Each number is 500 + 50 x the weight over its row's rms, rounded and kept within 0 to 999. Layers, rows and columns count from 0. Numbers have three digits each. The size before them is the row's rms in percent of the matrix's.

# layer 12 MLP down (transposed), 1024x256, rms 0.144, rows 468-517, columns 192-255
102:489538539524505538443531501572457457459466481547442506522480548428480422413475515472413491496537476510478541487552463622520508563539584536517556484523506484596466555567607582445448531549494528
108:445522490530563497501544545479575419440437530469440530490500531471519439525552549515491647597460618574534495544541541546468504531494585497529513430507456483494543478557364419561518533496502479
085:541486468568579491517581482648499470565468504503523472432525507509535450497544375449469443497557441446468482458522447462496632428545469606451422467438498513521560516464480528508519540406471521
105:516569472475408469543481485509511504443471512533585534457500468570518498503482489424532495526580567525525516443538472537534495456460467508415528454546483551480528532578468580572566480519367445
096:471418511411476518450411524428484563521472617523647453542475460508573529575579484448482475512534432528458477528413526504422458442464488525549574494456526493477405566537616497515410512517466467
105:570456459481537518504533515553546509463534474551550570526548521467459593487499516499482413482467450552568525576447483501536489485518432559487479484452442503512487496446546598476475425522522452
100:464500483568405493528454485472514560449465596550469548498551596426512450558551503522391358418453519523504458456517386532567562506545515542516503547611409538521549467532473481550509573504559545
098:532520603508473514549466548460425523437558544543485440409521449489512520462521453494543467480377479524420454475579513521506527444403533498428510505502605506577522540455537498443441558509504544
098:521465573454436483508523502516628510433458590534518431486477524504487501647453464520420615513456513575463423566436466468549495421499487482457532608376461557505461550606617572478495524529508481
104:593485508514634525510428526574450449472589560569510459532492577493499485523558458408498518507561524509460485487510493484556499523605543532547462461504459540603517499510517433515489540458482498
091:479506526446596497465419425535390502510603421501503448560511605468420441558589419470530522496568508524514494438509439441491518597477479529486443603455509554557500558525450499498486487526602452
099:509580465490492517454445425541474487413467419469460466568593561476524530457416513453480461455466460528494527541497493450465533485435466554546487476467495530471477549526418592469485414567463506
090:501434461489470614471519526492492553450476572476440545441553524558589596503514505446551545516507592521517506552407510500319562465491532487466418500413531515481541469468491462448544436414500539
097:442510486484572484514543521471489406638520502519599570512560432522511469543580530493582526526449549591454526504500505611487469441442420553434517463495469512554479503531557504542483551498571515
107:477578534500423459566407509505531548536559492484480466485504457386524470543536569461451393439537501483481510557478510609484456603569474586543507520534473501410439478462456447399403532522449495
085:523553446524526517577558476491529575463533405558466599543496561454509445571419572488385415514470482545581430586493489465492478475509445508541509560539431489521523527469479559584468504456515535
102:484507423531588413436605563456554631380474537558513470571498523566533523536395474493552526464506475439559442490520508514488513476434453456485576515536448558565460503523514583416522511490541402
094:465384413524530567494543551572539512502483472619452453550534529496501479494589602548587560452505393551461535542486476514507518402461502574555597541466415547465409427512536534527462483534456588
102:537504493536509543527470519506469417509479548407502510565494423543588547661474507554528428597532525480535530527514380463649491477518467464561468503550569470521499459468544445603458519426571528
096:543518543508500493530554439547445549421463509503487588504508431365440384575589528533456545446448482585603513527508595535569478431441682519522524529548536501534488512500469505415497496471490530
105:543512501459522551469589569486564559458491519512519435494609581547553428515535431520547496552583439444485397443547463542549564368467553521501592518433480552477601600471457508442498498474473451
098:519605558555474441432604493534541553557498472503395536526408599534411489452466542482583418541503512555550497484547466546500488560486487533519553630567495424487422482507541496432580515541531540
094:485507431534538486484613428539466550540598491540535469474445530402514429488463568492515556495528448625497531454610466515475454585485411532402512492555472466512446488525450487480483558566480500
096:597482454534514530570521496513587530489535506461528435509535476589532545421508437485441377530500543487547542538486557417602457553490501599498384433537491475553499596510427505458438486560515489
103:434506509497545482502498479497448522501407515565504519571405509456588562423338490523431493525495605448411533471453513463478586449465543552559473474491541490570427609521459489614525503492605525
102:459535542453370522477442465378484452402467505464530468496458511534542446492444604537469531516391477564606503501587514465521500452464525411488463611542513523445539529512502486576449566527493439
093:384436533478591535483535463523499526511546520587514517494449489552573428473463505543497490479488542483445513523465635472489508454475543444462427446494466515472507500465489470511545517461478396
099:468519519587444493533434514583512438401532522523484438470531490589470426524559520398556472467509528691511458497449479510464478519552493502523483487559416526399484459450434512509473590599511544
105:531441520514651514402512482500433554545418547470531535448468495482569575490565493585536503558518509453507529594533534460472495473482544585527518499410497454503496523495550417573517485557539484
104:552470512491502536470469570469463523567541504470525488524496491519385471536561523521538549512537466512593496455475480403452555591489470542495490490390523552495480547576365511503572488444498485
090:540407437505539508468452414456431463512539508554554485578550486505493557533479526530500581468514423563541484474614453514512487435486439434516490378554549498560447465421599407436512614492519536
111:493556479492489531422485474566518489460463486449467464546439570493474547472518501475468483489529574579638417522554447526463502469422573451600529577433492477473469452452506527504525478524572489
116:479401506421504507532484549569485482455481441453578467488545466571543583543450551478486427478519510535557561410453489503446472575388602541504423434511378538456472491583445564465479511407504500
109:466533480409520398439498522521561539546495559500572565473507470508525526418484505536545502537470508451408530443565447443473450477594525607499418565533557483467517490500481545472502419486443438
095:485528496529472452515527496417517514548523390456514541439418475541498486455562461438505533445548402549422609542484540487509575453412517476499500491457536537566484418521497563558544564486518519
107:486530493614500543539489492473469493478416459555520637451495472554514529477503468476567518561476534517455489528469491439499512504419488492583448503564489565557581442523551487564534501573525467
103:478535493577572519474569499473429577472530588479463449441512462469553554434465487521512489500411543493572442439560482515541495431579557403470568546544542516418415475565522487520521601556482471
098:467567521455483516478473473521517440491494468511432447463480508526574521512491429448521443494473513541505609498558592551523442569546498527504499491532567469577502544509493472498450578568479492
110:462498482546409516394489512498517504476501520593579471506511537559555481588549560496503542503517537401382530492625416537459441466513488404467560538542559511563528482560582492509526570621475509
100:419461470419504498493502566518432567481516538554467522496459508541425393466431467489546499447505560589527428454516537410507481589470480454578520524503517458653486519521464497466499491520510497
097:510518543528561495521522499548425586548430484476431435580551574441472550453435467457469541553399556520524554432517492542556463530428453604493497520445470426539552412462486507512537492463484610
100:538516532498554474502472471402516464594570571481501422431570423481405523411493563522470479524553511448511560493444467461490574424516509463517484552556463529464477564394626628586583504441448520
095:431474575505528492523515512417504625534525470573426544546534455562654489507495482433548559551489555516492460531563541514528522428494530525562514513566429499502519468561498481451530523511378588
080:482474546427579455455457502543574437553493461470490425539473615491588445489514459491494416587501529506569552503441458472548445487438556435414488478446477505425522491511458492520595385532441450
100:547479445529517477351378525592544579509501645497602430495531509495474446525467583406507469490498525505569500471530488441522432489588610537477463485494465436557452524496535494469516448599469466
098:491464469451535567468445510527604528507457476495461448475609480513561485434519427468482494492517478571449481627555561473449586438422556423429513424553410496481494497454495479450488453482472528
101:563466520510479496499501626426432564511542554493587571507476466600570391503482516456447478531590463595493474460506452580483461552459527461512505432471466512499474443481528466528530574450443410
100:485494541536473435432563493394432446538493426466514524540513486540484490482542411535460578499561414495556476487537514458523531460565532448554502533470453506574513467558474541504550558536517405
101:501514502570437447643413445490554457581420536485538448487498512511519515636581444459435511366494558527548463490520605423480563528482513492516463450502538476491476475483564485575467505391502550
100:479381466556521477467544568539526493491422504492527431416580452446540414511493486493476536513411459381480437539628543554527411537417423515467523484545468435469409399522476545461486491504439563
# layer 12 MLP up, 1024x256, rms 0.146, rows 469-518, columns 192-255
095:488565506438530514606436508557486438550597463516562479428610576426535385458496583525487424486499492468458436514569564516505451427505529517420526567474481544504515458505423526538497496513600534
091:451454552479449529471432437555609550476524529457538493528506479483510576483516475443481519417400509510524510482540476479558395503505477421512455595499528527368451427532416532413523517483513465
103:454451473515502467554390580498541611634411507556609616511540460531485558482480444410451515451554463547467434545464478486457468468418458425385455493590567528415521520495466584564478558513544543
101:457557478475444547461537502511424472578540478534565547500465556523576445464447481548441442531570561394553498476580472377434451534455404533486420540466449483463525570399491478502519427503535502
097:505472546446434586502471551405492423502435455437469431578536469530457503428452407467373582512498508424438527452551629423593433613546591478563517535469551453461463423562482428514476517484519444
098:581452440465464521487528483536543526496470523534505406491482495504483489495571533436548491613552426489554463524427498436442569492449535519481628395521595588492492481438464481487468468441395493
099:475457448518423520533478446541413519481405365602546515560512479482490502559459540439527510441519482559502553388582519375421520542481506441459513482514485544541479513457519496528511603558587463
098:477632463533496467560525547503519429613510463459441452514559516487497518445489557498509458412556529413541540523524496509488454523511463457435458452556585544481513498523513411431551457506541413
103:523434602526547560508526429591490465512491509422512516634522426529436517515453490512478480515476515538511531495509393541456471387579397577521464374499453444518486517522512421645526554501404477
095:516557493425474470607492547466582514352454501559492482502467459457553557543555479490521536496428452511515457502402506406550476458472550488491623492494496510585549477477509524479471476525474502
097:474446483598510499446509538460542530522443520477452471455574495458556521538492447500479512536474449589456478529493531568487512566526578500439511558486471541453550466471472486526527580561556507
094:449514495475486529478510409514488479477553410462556494514499470428487424577391467514542481487546484528548542491476507513421527539496570383547583488576452612466424563537501494572451513504620418
102:472506456446548566578569494471496457585429535527521461632481554487472445398495507583496465493457454392473466443515452456449532427519573531476494510486603417506520493495446456493565476621532512
101:502484452588487414473452457499489515491388453507458531519518446555432580441465488516529422477455513521467492386639543518546427492479543483532395550505445493561552509436533585440612477528501492
095:512505539578433470484524507499469543576498510541471435442546467454474406469580472487647510423516365514573554429451488452451494414465483467467482337532534544509529457568546472521478609557473471
103:424458482523484497468474454528562541493473598453444525436420538434543438528471577489548476473470465508507589458524547500408530458464442515535468528482454489563501551578555474532407413590535526
097:543561557509513550575428590445555517523520507428540505544545493526526502490474432500388426402479483501515499486499559525484461614572456489480479565503506476478545525466598528474414446497563511
106:561468496512387536529518515550471468508545453519564530499433521442451480475546500627521572464608555380477543652422402561451570430466485478574436505450529521537533521526548493537482612416472432
096:476560484442527539452425567506558552552558497465525537473488553465446477522498499491539542539507563552521596476578445533534506551572568555447524506516378505457537582524437458472446562514539553
098:536571527503561476513521541501539457545574533531500489474468581493500423432516527485408516493553491527549501595442445507594444431432497514533523537550512446583417435538470520434479450464547480
093:442512458504484442527501581512500479550462476517682417520535468443479553558554479546498454586550505464428549477453448445549501620529417492476438475477470550463612379530507481611416523464549481
094:531452490515577548420522497517549521511568494461542447493475473491573545498594414547466440592442508432529531561432493492543469446484462527596514424505429529480441500525506523514501540415543526
096:554479546461565505401502477458521520527477509439471620448494575494521492575496518518399481516610446548544550508504424528456479510611499416501467537460403533442506477494530459570521482480546525
095:574468545489391590523498563553505552575598579448434496470508478532413428491634537498596529446481403532580507526467477529571387489440486440510538594534550518441508430426418522476437577433477498
099:448556453513519556486487614525442502512439529444499432523542500437588532420525539544489453525541484487386518463556523544442536527472575482437490453514476552525578534540569501617448524496494411
102:492564494537497492524509516548534433500457533552543521556462423424407437518561496514531461513572441551447520518541453559496497510538502512395556545517604408450477526510584516549552527593440485
097:385451482521491493552449551498511522510471528527502459493514514443537534442548499417509466484448507501438436564544546506539547517536444531602478520537556409406486480490577473557439480399512513
101:514566548466445478506465378419490587471526500498516544469498519582501541508441438480472481479498470553533461486500459382511448454398493391511516592509557486558463569521488400434427559408461520
094:508481501469506473458464544448503413545410479479506448509538480598460554544495469485424526517506467537449513550537499550528460573440551503504511420531458508399457511511473459451497500524448504
093:415586445457545511444484490429585544484455465492472556456541558559522541589554494528390532503463465559477520463469486488594504538498456469465458441513476489444473409438488532477475523465540519
101:501509423572525406606578588500518517492435416513518517506434508492481505497467483596478493538577484497444552481519597537522550519518481425600470453542518507492491479528468553520563463583540474
113:480511499558457516498479502587573546554498411562585466479511569498504460611542532560562434500499461467494455520474490438521526507449457570387612412537529341495476520477526473411567527519511573
105:564414515504589511447509574460569489565529553546461571525529486459501503418512475469546525465364447541416489574458540451451537637503431524445504447449473480567472465431523462477527518524533470
101:492450551511463472381527488532435532534451591448444468522486517517484469459523486497511491495455505479557438558436597498568483460534426623578504430471542549491536472501425415460529490509471500
102:595404480485463540566475505427562486525489491517464511434497579549485486519501611544493476633564463527522431475542453479503440438421532428427494439443476485485530447467505478552515441418568490
103:609495469537529505471511610525609485571436458433488468586496573513493528442564545481478454386527486542472571430491503452483504460399503499459598545523582550491508524518476552465464508555535476
100:619447451473556473554476498489523472595479517516527597608426540461420485466450398462469547487609432391490452558476474490469398536461460515471473595387478526586479424462545451452463510467590556
104:574406431531506483517543534391408452433498474525488552490645494448505444567480426600438495473515445566470508471452399460484535579455533486505524486537511428416534483507375441449461549536478516
099:521505473584457551476497424516442540451466543460450478508460485458492500492568575579539519480484381502561397574497528569488470553541455572457540514497545423479471421491548532448546414523524453
094:601466581488523461495484641480467497475461495447514513467506535495467544515507483518457467488534473500501514486494501456479513489505531473568562492472471515398527458450564443442520463462413446
104:571542421536485513593472567595545529490521469447496565574392552464537431482451551523509518555480528424496536476500510560476478508565467457549490416486449622537482469505476457486474538546509487
103:482511588496504418526523551509496421439451514499517541505507500491504540422531457470468446513580468490461548475548425494495483422522428533408526461494597557499527548546490494530435441459581414
093:552569480505458517391460518497544542423563458541512520455575536535553452436545495508543423447526514508477576487418557426533561480641511485482475488549561468581553555544538507490519558530586483
093:528427492472513543529451476482453505560541449490523543472539473517516568528550490556570429448555429438507526511430501513436505489439496498531500512438444555556498447560544441568488599439545567
101:513471490494420476531479407538419524424432435575418388512498548489524539494386468506539498582519532550481500420496529514425502496455522492524407516411491500497510431511507481558539509473463473
102:432560518529616562511484525462429485492480452506538501545569535529467428420460574489522523447568496421456472503470464468384437540453490475496497509485522492523521556500512427484403560533485496
100:454437539566473482498528483492555429568518507479492520489490453445511547509431459446511528459497504405537515410463443483493445536563567443534478524550456489523484532512461560607554425455505502
101:540396471538521429495486503580478512434507546543462457481490558538528497458524509539465647442460437401480525494569513561444485492537541471564479494398502432456521516538467541444547544485433531
093:551491541538509501485480399530531552518461446515459469589473599413446449450520494541468520525550497510395489605548477572416511499492520391486450504537469569574556549555503434462590568553520530
101:530555432586503518466535540458467501514531433528477491510438643438560531487522418475456505496550479449553457453501458427518564443506520523491467552505462469550464514544481469525408554456499519